Weights of a small transformer language model: 2 heads of 32, a variant of SOAP for these matrices.
Each number is 128 + 24 x the weight over its row's rms, rounded and kept within 0 to 255. Layers, rows and columns count from 0. Numbers have three digits each. The size before them is the row's rms in percent of the matrix's.

# layer 4 attention output (transposed), 64x64, rms 0.155, rows 20-37, columns 0-63
103:137104118144139146086104103140143137151136132145123161118093088175151159141161101102110124096103099117132139138113058136128125142126143173138071087130152121152168130134135103151133124104136139
086:137107158145134121147168169116141117139131132106150129083143075184121133094115101114124093114128152144136137131106142105139122143068146112151154132141121123108147162107089113122176090115166113
116:110137104152140148097148121117078137144122152142119130124137160108169050161135126106086136168118097139137156137125119133150129148105119167141135122127123091163081166122105138083127109131124144
106:159152117106094160125131128117127118138118141120123138117136104130114161120129145080073147156152158147152133115117158113147124109169154085144121179137104139127062117084106130167136108104154126
088:122149147134135158159099130171134092121160130113144127158118144179118108114093123130131128117112133121089133149137134103141111120069142095148091119159132162094089111117118167086174122141160110
105:118129097080138157167130114160122152140137161154127139083121114134119087137078146087138095124111095134125128127138122126151116121126116082130145155134123151137167176134154177162132110104109088
096:155099117147115105131133139113171165114141116102082105116144059105150164142147088163135138101113107161160140164120167116098163119104106140141103132108121141139139155097104162139143122141125128
098:153130111155112114132104156173163140119140109128134158171138142124100109077134120100078110133138159095108133158099185122124130125167103149105130137104152130119097130147096142146142076148117108
098:121135156151142105156136160150102149173123070147103149132116127138145136134122103149098106115143107141159119113191136160131107104084147102082137161155138103110133148122134118113108130076109105
085:129114132113116171084154137156155133119102110093127165170081164130141128137121106160146134082137154129145140088145138157128081143152101125111131166148134140141121105098107080102115123148122093
104:095144119143127133144122164133143144131111153122115114091070154100130116124098133135139164129147111130132130144163103118111154147141096139119125097114133162099096147172170074148166110082172138
098:136059096110111144152142166123163141107137084138125131108145138125148154135160097101124082165093119117138109160125124115119122170107117125136158095108164128171129136098153138118134129085160132
105:126152157129166107115135126130144083095141161099166151147123120121063153158135134127182117098131108103114137121103124146127131106137143089126116122142133132105140122073090125133166136099157175
102:107133160161128124134130155134183145112115119081108145129102125114103088144152127116125111095132086134154135117152125121073162121154123113079140137170124108108142117127143127127137157152201117
071:132136142111107140106164132105151128123091102107100144182134134108134140144095153077148105145103154130163138119096116125150101103093134126114172122144137081180137135115138157152102142089158149
104:187130128138122139101094178153093084135096123122155141148133108176164120116130140129155123127086136136134151156102117135115134112121142106122126127112149129122110085125125134063115120122197126
086:143137100123137114129075134122109129101169142125145079131076149152148128108125129140111159119130099149081105154080130132121104152134101173153133130120147156146099146178133083124149138116160146
115:152074116102135130142127095144170125110160134143074137143135128117118127156135099163117096149117170143103143105069130149117105108130130112114158163132106114151141081140130156174117157118116151
# layer 4 attention value, 64x64, rms 0.215, rows 21-38, columns 0-63
090:084103105146131149084129097129151094165138072113157170143109140112169128115118142140135113108155143076088125139094136151118113105139120186123140127125137123164106145125115136134123132178114143
110:158143142120108190144118118149145107099143046131097121141139124129077145121118134122158137116099151112107158160115121088088147116143162081105136116123144125124132147133129146127118141084112103
100:135105089155141108133126137113137093161138121121120137151116154168146147096142138136129133119164112126094114138103121154064159110115077189111103110127157097141194126115107127117131143123113112
083:113100138149136124119124142139152131121149116117157146099124118101174114100158142132142138099141117113105143137126126132160165129109105157143088114076116125165140135086169121135046085116147155
096:115099127193115142066129152119137150128098094129152135167149141099116116124184130121116141148137152108092128141135134100126110133191119114119072122113179111102102133133137116144127123133125129
088:081096095097144161089101125120130107140116142098128139095124162123117101135104139082141129133123137141091101135160097178124109129112152154133193157155116164145142121129119113132170134157115145
091:137072116131131119152149160096122111131141154099122126116160118141150146129122087120123132108139095088115152174134093146115125138127160162169109109149143142177132128107142112104061147088127153
102:102109095136148160092114145129180105132158122163174144098138138124154114111122117153140131140122143109121095138081146131132171139152147161138090140107117108141113059123094116126147113144158161
098:126119143122162052143138131126124127130143146147132086073123148156132109104111146119135147137135105118130126099130125063116156137126185164108101134100104159153124143182125114133124127095127142
094:103159138136116126146146143152111139114148111113203104150184086123116147130134084131119095160131146132117099149121121097103081142124148106124109135092177148133108129104148151153127130086128137
095:127122115152159162102133153135161119115120094068114123169128146125179140123086120105126115185134152143105162135112150135110128111163125152141149158120102113138111154163114125105138159167100157
114:088103082138119129154133139132106187153130160142117123117108131142188148120169125136105094129131125116143126139150161110155105180128107147095144132124104142125097164117171095138105114129086113
105:072116111130129094120121084118092109153120139123169130126151178137130146127117107150134097164140142132123103175109133150140081152113186164140135140098148133151131138159134096128090107114103134
086:096149096161111133161107114103132115105161182149148122077140157162114095106105114115140130128133128158167104146109111089159168129137127133094115133148117126099123126154099148119160082106099133
099:097137129119148143081119121107165114145143137198115134125109153076140144116159120129131113159137111126108138107104159147128169129135110170122152107126086116167150168111121125154071120125122104
095:160142157102125166121162116152169127103101103138129129148126104105121161103118123117143123097126111136113157082136106105161134124130129100173143150119077118138149121074126157179102141126089097
115:159139135163142117128150141118074166146124144123152114100115141140102100113127126124091117111113108139164113134159107079175161100130191105107112124129119095135129127152119119100112088164138166
117:111133125160111104132109160171086103101161157133119125116115097160109101092112158108133103105127113132138085118137179113131132148143140147121144133179139151130115133158160158114168162100092157
# layer 4 attention query, 64x64, rms 0.251, rows 32-63, columns 0-63
099:097115144140159131103134162085169121109149140170108104117141097117128144082138134168144156124172175105168090154131136128112156090153104147133148118148087105103146161123157124114133128128127122
096:136140144098147141121138081128147126121128184158087097132167130151103142120138146137124148135125153149087152137082104186111114108120121116164133174109065119147132104109120147121142133138154107
097:086131127113119186118100124157078141119089142123127142135095140154129108144119145094164095118108149142121103167106099122122152141145136141123092112123160153066098114169120113158117149145135108
093:145135154128087134079121124168199111142113125086105113118133156097112150149167132167108126124120117114182136137107093117111103164138083130143107108158133108150119140135148111138149143122153149
091:147137100129113098155112103127153143140148102120076097135088098106131145142125109164135145120119095097117115143096129145089144120112106116101113137088128153140147118175191128110114185157142132
089:118166160173125121114112135100090160126130147168128134097134152155160124112130103157148107132125112101075112122170163121137155107085147143161150102131110092123130140149098124152097141159122089
100:136136164102126149177143152134119087124158119132124149062153126118093161133131117140135127110127142138152139125143117137166134175157152123113118126129129152134133140081139102069122150123121058
092:129137119111094101101128109146141123161139103162147148148155150148133122121101103147130147125133159128110148050135169171123065124137111140117109151156126163128138131094131134163085122113091141
089:147138185123150129085137116109171143147129121113121146152166123093172178128124104162136096117150092072150135122086133140114130130109116098119100106183131117124148136114163110123145124126146138
097:114126110096133158099091114115151138099172188122121112134101113144143130118130124087146080135104154128132114129124132120108117122095102121124089121149128135108145143184104176179144114078128123
081:131144142148151125108092188142117075162101110126117130146158124143122130152128148151177126149137176116107137107156115126141116130150105128104127107136157145112129155128079118157114205143132128
106:141128168140142124080137051070115138122117150128118108123114154130154129123095146139129136143123100122144175116109165144124097096078139112157138131180140142096126135127148122138114115101099148
097:152141136121112092095121097120083116104111174145173120153140153138131135112120126108044138134125164128151111146118114120176127154112130155150117123133130131146152135141115153093159074149140147
097:108129135125140122067077112140108127169105152123107131167141171087128142154125157111119115163120138113109149115135123139106082092122137122158135147128129125149075099140159156167104169114122117
091:114165185150126152107127134135112165147088144073106112135132103138151148096139117108149124088122141107129107141101115116142156098114130140087112111205138122090123140149162115122136135158142120
090:142156077061136130126130128153122102163095120149093110136133134103180125107125137177118143127148137152129150119139149174111118126098121137122173163137113144125119182132130109127118153092100108
100:119110133124134071161126097087138126124168173155141154096135141140141110131100095159135127111130156141106140123112141138135130101114143125189159114161140151088162153128152099160141129108077119
087:174132116127149132147130172166095124101136125095143171103128134107116081103093155114138132137121134149115132104192149112117139131140137125123158108112115122104147122081140153155131084162158170
094:115121109178122097122102121144124129160168143147144103100122094133137161132134165104126133127130123102116128153119171095116135121136144176126141125107148125103065143140109107127162199082117132
096:116146116108138123148122101116066133124138100124118132127178163094105162134153161141090158122110152109169087169139122143203133120111153106155134122106148150129111147111120138120143114117154109
091:118126140144140114158161077125134076112155118104113169087123130097135172145148134137077124148084142148123125135171118121138110110152120166147102096088083133130165126133112140145110106140116141
094:127134112124151123156129119152135108170102139156096144131162110194111115098128114110122108119136128127110102104113134141110138145104117132145135176096111120147160099158114145154074098178159082
088:153113165101125116126105130140139074148162176098093153134114117086104127166116109119082128129116119129121157119100103121079141112127145157128099128132130137165115140108122099175156122081136157
087:133144134109144134114130157134159133142159121113151124131159130124138127146098096102118065118176147100116123134129134135128182137153113151100160098117107106110116106066097092141178152103114151
093:124135116123102119125122192134133156140124123177133142133122127114110092122144096166151171105133101143093120123097164118124156119133136142118123154129125111142141107105078126148140057146188119
092:108111115104112163168115111151095142139148130121161114133149138129131153123110141145160118126115147073119099163112116133110140159153115114121136104140143155075083090127167076111163157086137130
110:116139161114133160120134098134115116113126103141108131161140149108101125132083138126173149139166160096142146148114094143144114128134130146097153108139106121165134167133104111112134110125049068
104:141138179099092134145168179113105142163154133122126097156109104131109092147129106107111126137161118091155124082128093108156137126129132165096114140119115148124105155148099150094125166162140118
093:101138140112117139101134133096194145069124151156116161077124123109094132115143127116085140117141123117097140153157142139103156122132132128134130142104106112103117150103117150151108183159146082
090:125104118148110145132112149140107113167142118143125142095139104124115135080108132140094065114120123112161122128092160116105158121127122126102157121164080170117133107092110108131134143084068151
097:123169112155151130140131135162111154137111093141130154158094163126163147119158089133082143113161137170127108131148119175136140157171102149117138115119149112094168168134119083148139117148126114
098:151132126160101109130164132152122111159101108132139106117115110109128140123136118081178137078122095142182130125173137122129127095101152113154117137153173139142120132101154163151088168098109123
# layer 4 attention key, 64x64, rms 0.261, rows 32-63, columns 0-63
097:138148156156151125135164114097125134123126100131127132120143118122107122069151132160142118136174107105177136141171116117131152115124132096101150089136096108069170142118089108132130105159090144
116:122106177093126095128181102140147124104153136170112107142135135141128111121140142126104067131145089135106113139136111176157157112128136081135117163143101107095126134114111155125167114112096156
116:123121174149087154120173121157135116134144150126105089172086130159144127090125127092142070139151170121109109136115100177128137154144138148135089112100127135097094109122119120144118141125146146
096:124093125148117104102199133158149129126142113118079114148093147101120130126137123110137099140130114169171154136159078167131146118115155111125138095107118130089123150096120134122175112100149148
092:116129100142165119135108144132134116132170079156143133120103103140130120127160110144168170141100094145114160133131088107137104106124084082116155150097155113130145153178113117125094158150145098
085:114118158147092129079170149116125125172114125160090145097116112176130129108140143117124115172149147130115116130135118131114155129132136143170137152094160108070116148102125087140112162156100157
098:138081113148083119142161145140130108139119125061119121060149106134122138126144108148140123142116179149146149142114121116139148153145140133117128078135123150126122138101144122085153132171131073
105:104092124154050102112185132150137128155145129160083083118101122093143107151101113122118108151139148138114138120135118176129131115104158141140138118101116123110132113100114124126138121091080144
113:121150104099212161133065129097121116101112129095168166123138129132109134145137108121122142101114102113142126109137140078123113133125101118112123155165147115170153132166155123132119130158133118
099:142164133126155146105092105133112167099137164092158158137102116147116153152107091131159141095121148132061144129130144105145103123121111170118111134122117134142140125150135093187134181135128128
094:130103119183064115087185142155125135174137131133087106134093132135128121131138138129151101155128179154131146143107100151121127127123160129123142076083116137094115120115128108126106142139110133
107:117159132106207152144064123099134110108095151116167152131148116133129135139122121117098147083132075113138124104137162101131123131111104110123115162156160110161158115148156147127125134137117126
101:131137120116088112070153118131115168104126145126097083145154159133155139140098156115102131113110158127086104110108121141137135141105104167183128080115122141129115153129108115101176093121119146
096:156142116132129149091142132155148122151111161136131123146111137152117127143141139126090127136073192163143133112113153112161078081108134126110133136144146118141122088116119135193100164142124163
095:139136159172083127078204140122117129139127122136111080146093111163127123123134127113135092130131151110163111110119064147117134115114141140126113108117113135103113136126136089126106138180147109
100:144104109119209139162102126107118128122127105130156175149135130149143131119125090163076117129105078128118143115129167150139141135127102112123143168156162122127162103152132137119091136155103120
091:121123133176107116114155106122149073172113148146104101105128094135120124086125137134110137137138118098107171134126124177119172126161144099154134111112135137081145146108112115117155089107082148
085:117123132167087074130163167138126137133116119143115159129143145141094129122126156130135117136105141117131073139105135133127117142113170134142138083121120156139143108117103093170095079084184130
092:152120142162063121108142102162119114155124154135134119138094138101142141106145126137146133155141116118141117180145119123127180126138137118159154109078149129075092151116104139103128185116113150
100:150149131094187148137090130105128115078105123104183156126157140131123164154147111138103160139120127128115117119120168074138109147126087152120125135168137116180135124152147133109115138163127126
099:105108145102118105131137078140162128113143111142084147093119129090126201112144098145085119151167122118137092142163111127150126141139142144144115067133124129121127157117132127131161125094096148
096:128119126145080150110138175129138170142148140136092111127129105170120120103115150148124103144103166147086106149104118141126134116136141152123152147125108125141147147150186137214143121141125101
089:134091112130156158131096101175149110162142190121108128129110117120131140135129119128124104122114082106139138126111120131134127092125124109119137129155122134128114153131129143147174090057196161
091:123115126096211158133079091124123100132124156114163168157136156107098115125144153128127109149176086107143119139141137112131159160161122106141106163167133124125126139155100135123130145118121131
100:111105133100076116134154177141136162118154139173096118126131126143120106133134124112175139136138106106092126121122117168087135108110134157134161178117106123108127133095112137145121074100157169
085:163158119108197145143086137113116063091119126121210146146111132145102112122146097103130095117135126115129102133125119103154133142147104096131116120171135132135151129154122127110112141142135127
099:119103138172127116127176120165131127165155133124078070132143117115157130119122140144122111137156200123166135125115104171142142131140131127115117103123107118084117100102149117115151096109086127
118:095105160114138156140128146137111142137163131181102083135152123100158111152114120102137066155170105135150128156127115134147153121082120123105090127167151161110114158138117133118158164115134133
097:109132145136110138133134089085156126126135141094103160108146121108112133088217144147103151153142108165106129133149154114131138119146141124130150171110156107095098129102091110126127157159153116
091:140112103094191137151081121109113086132117164122175168125136108117105125113124102121122094135149112112148122120177172093130173144148083141122128142149144123138172140136129149135109151136119113
091:114117141147157135114128075133129137128117070125103155164095127120147118113133126160081118138167091113131133134154120140127165187168113170156150151139156106124088139166109117113103118135120144
112:136108175120138132163120106109134106124098119117148123123113144084150144132086117138162117111128059104153117105134162128110124137116139119120101175161190125151127127133173162125119175113126139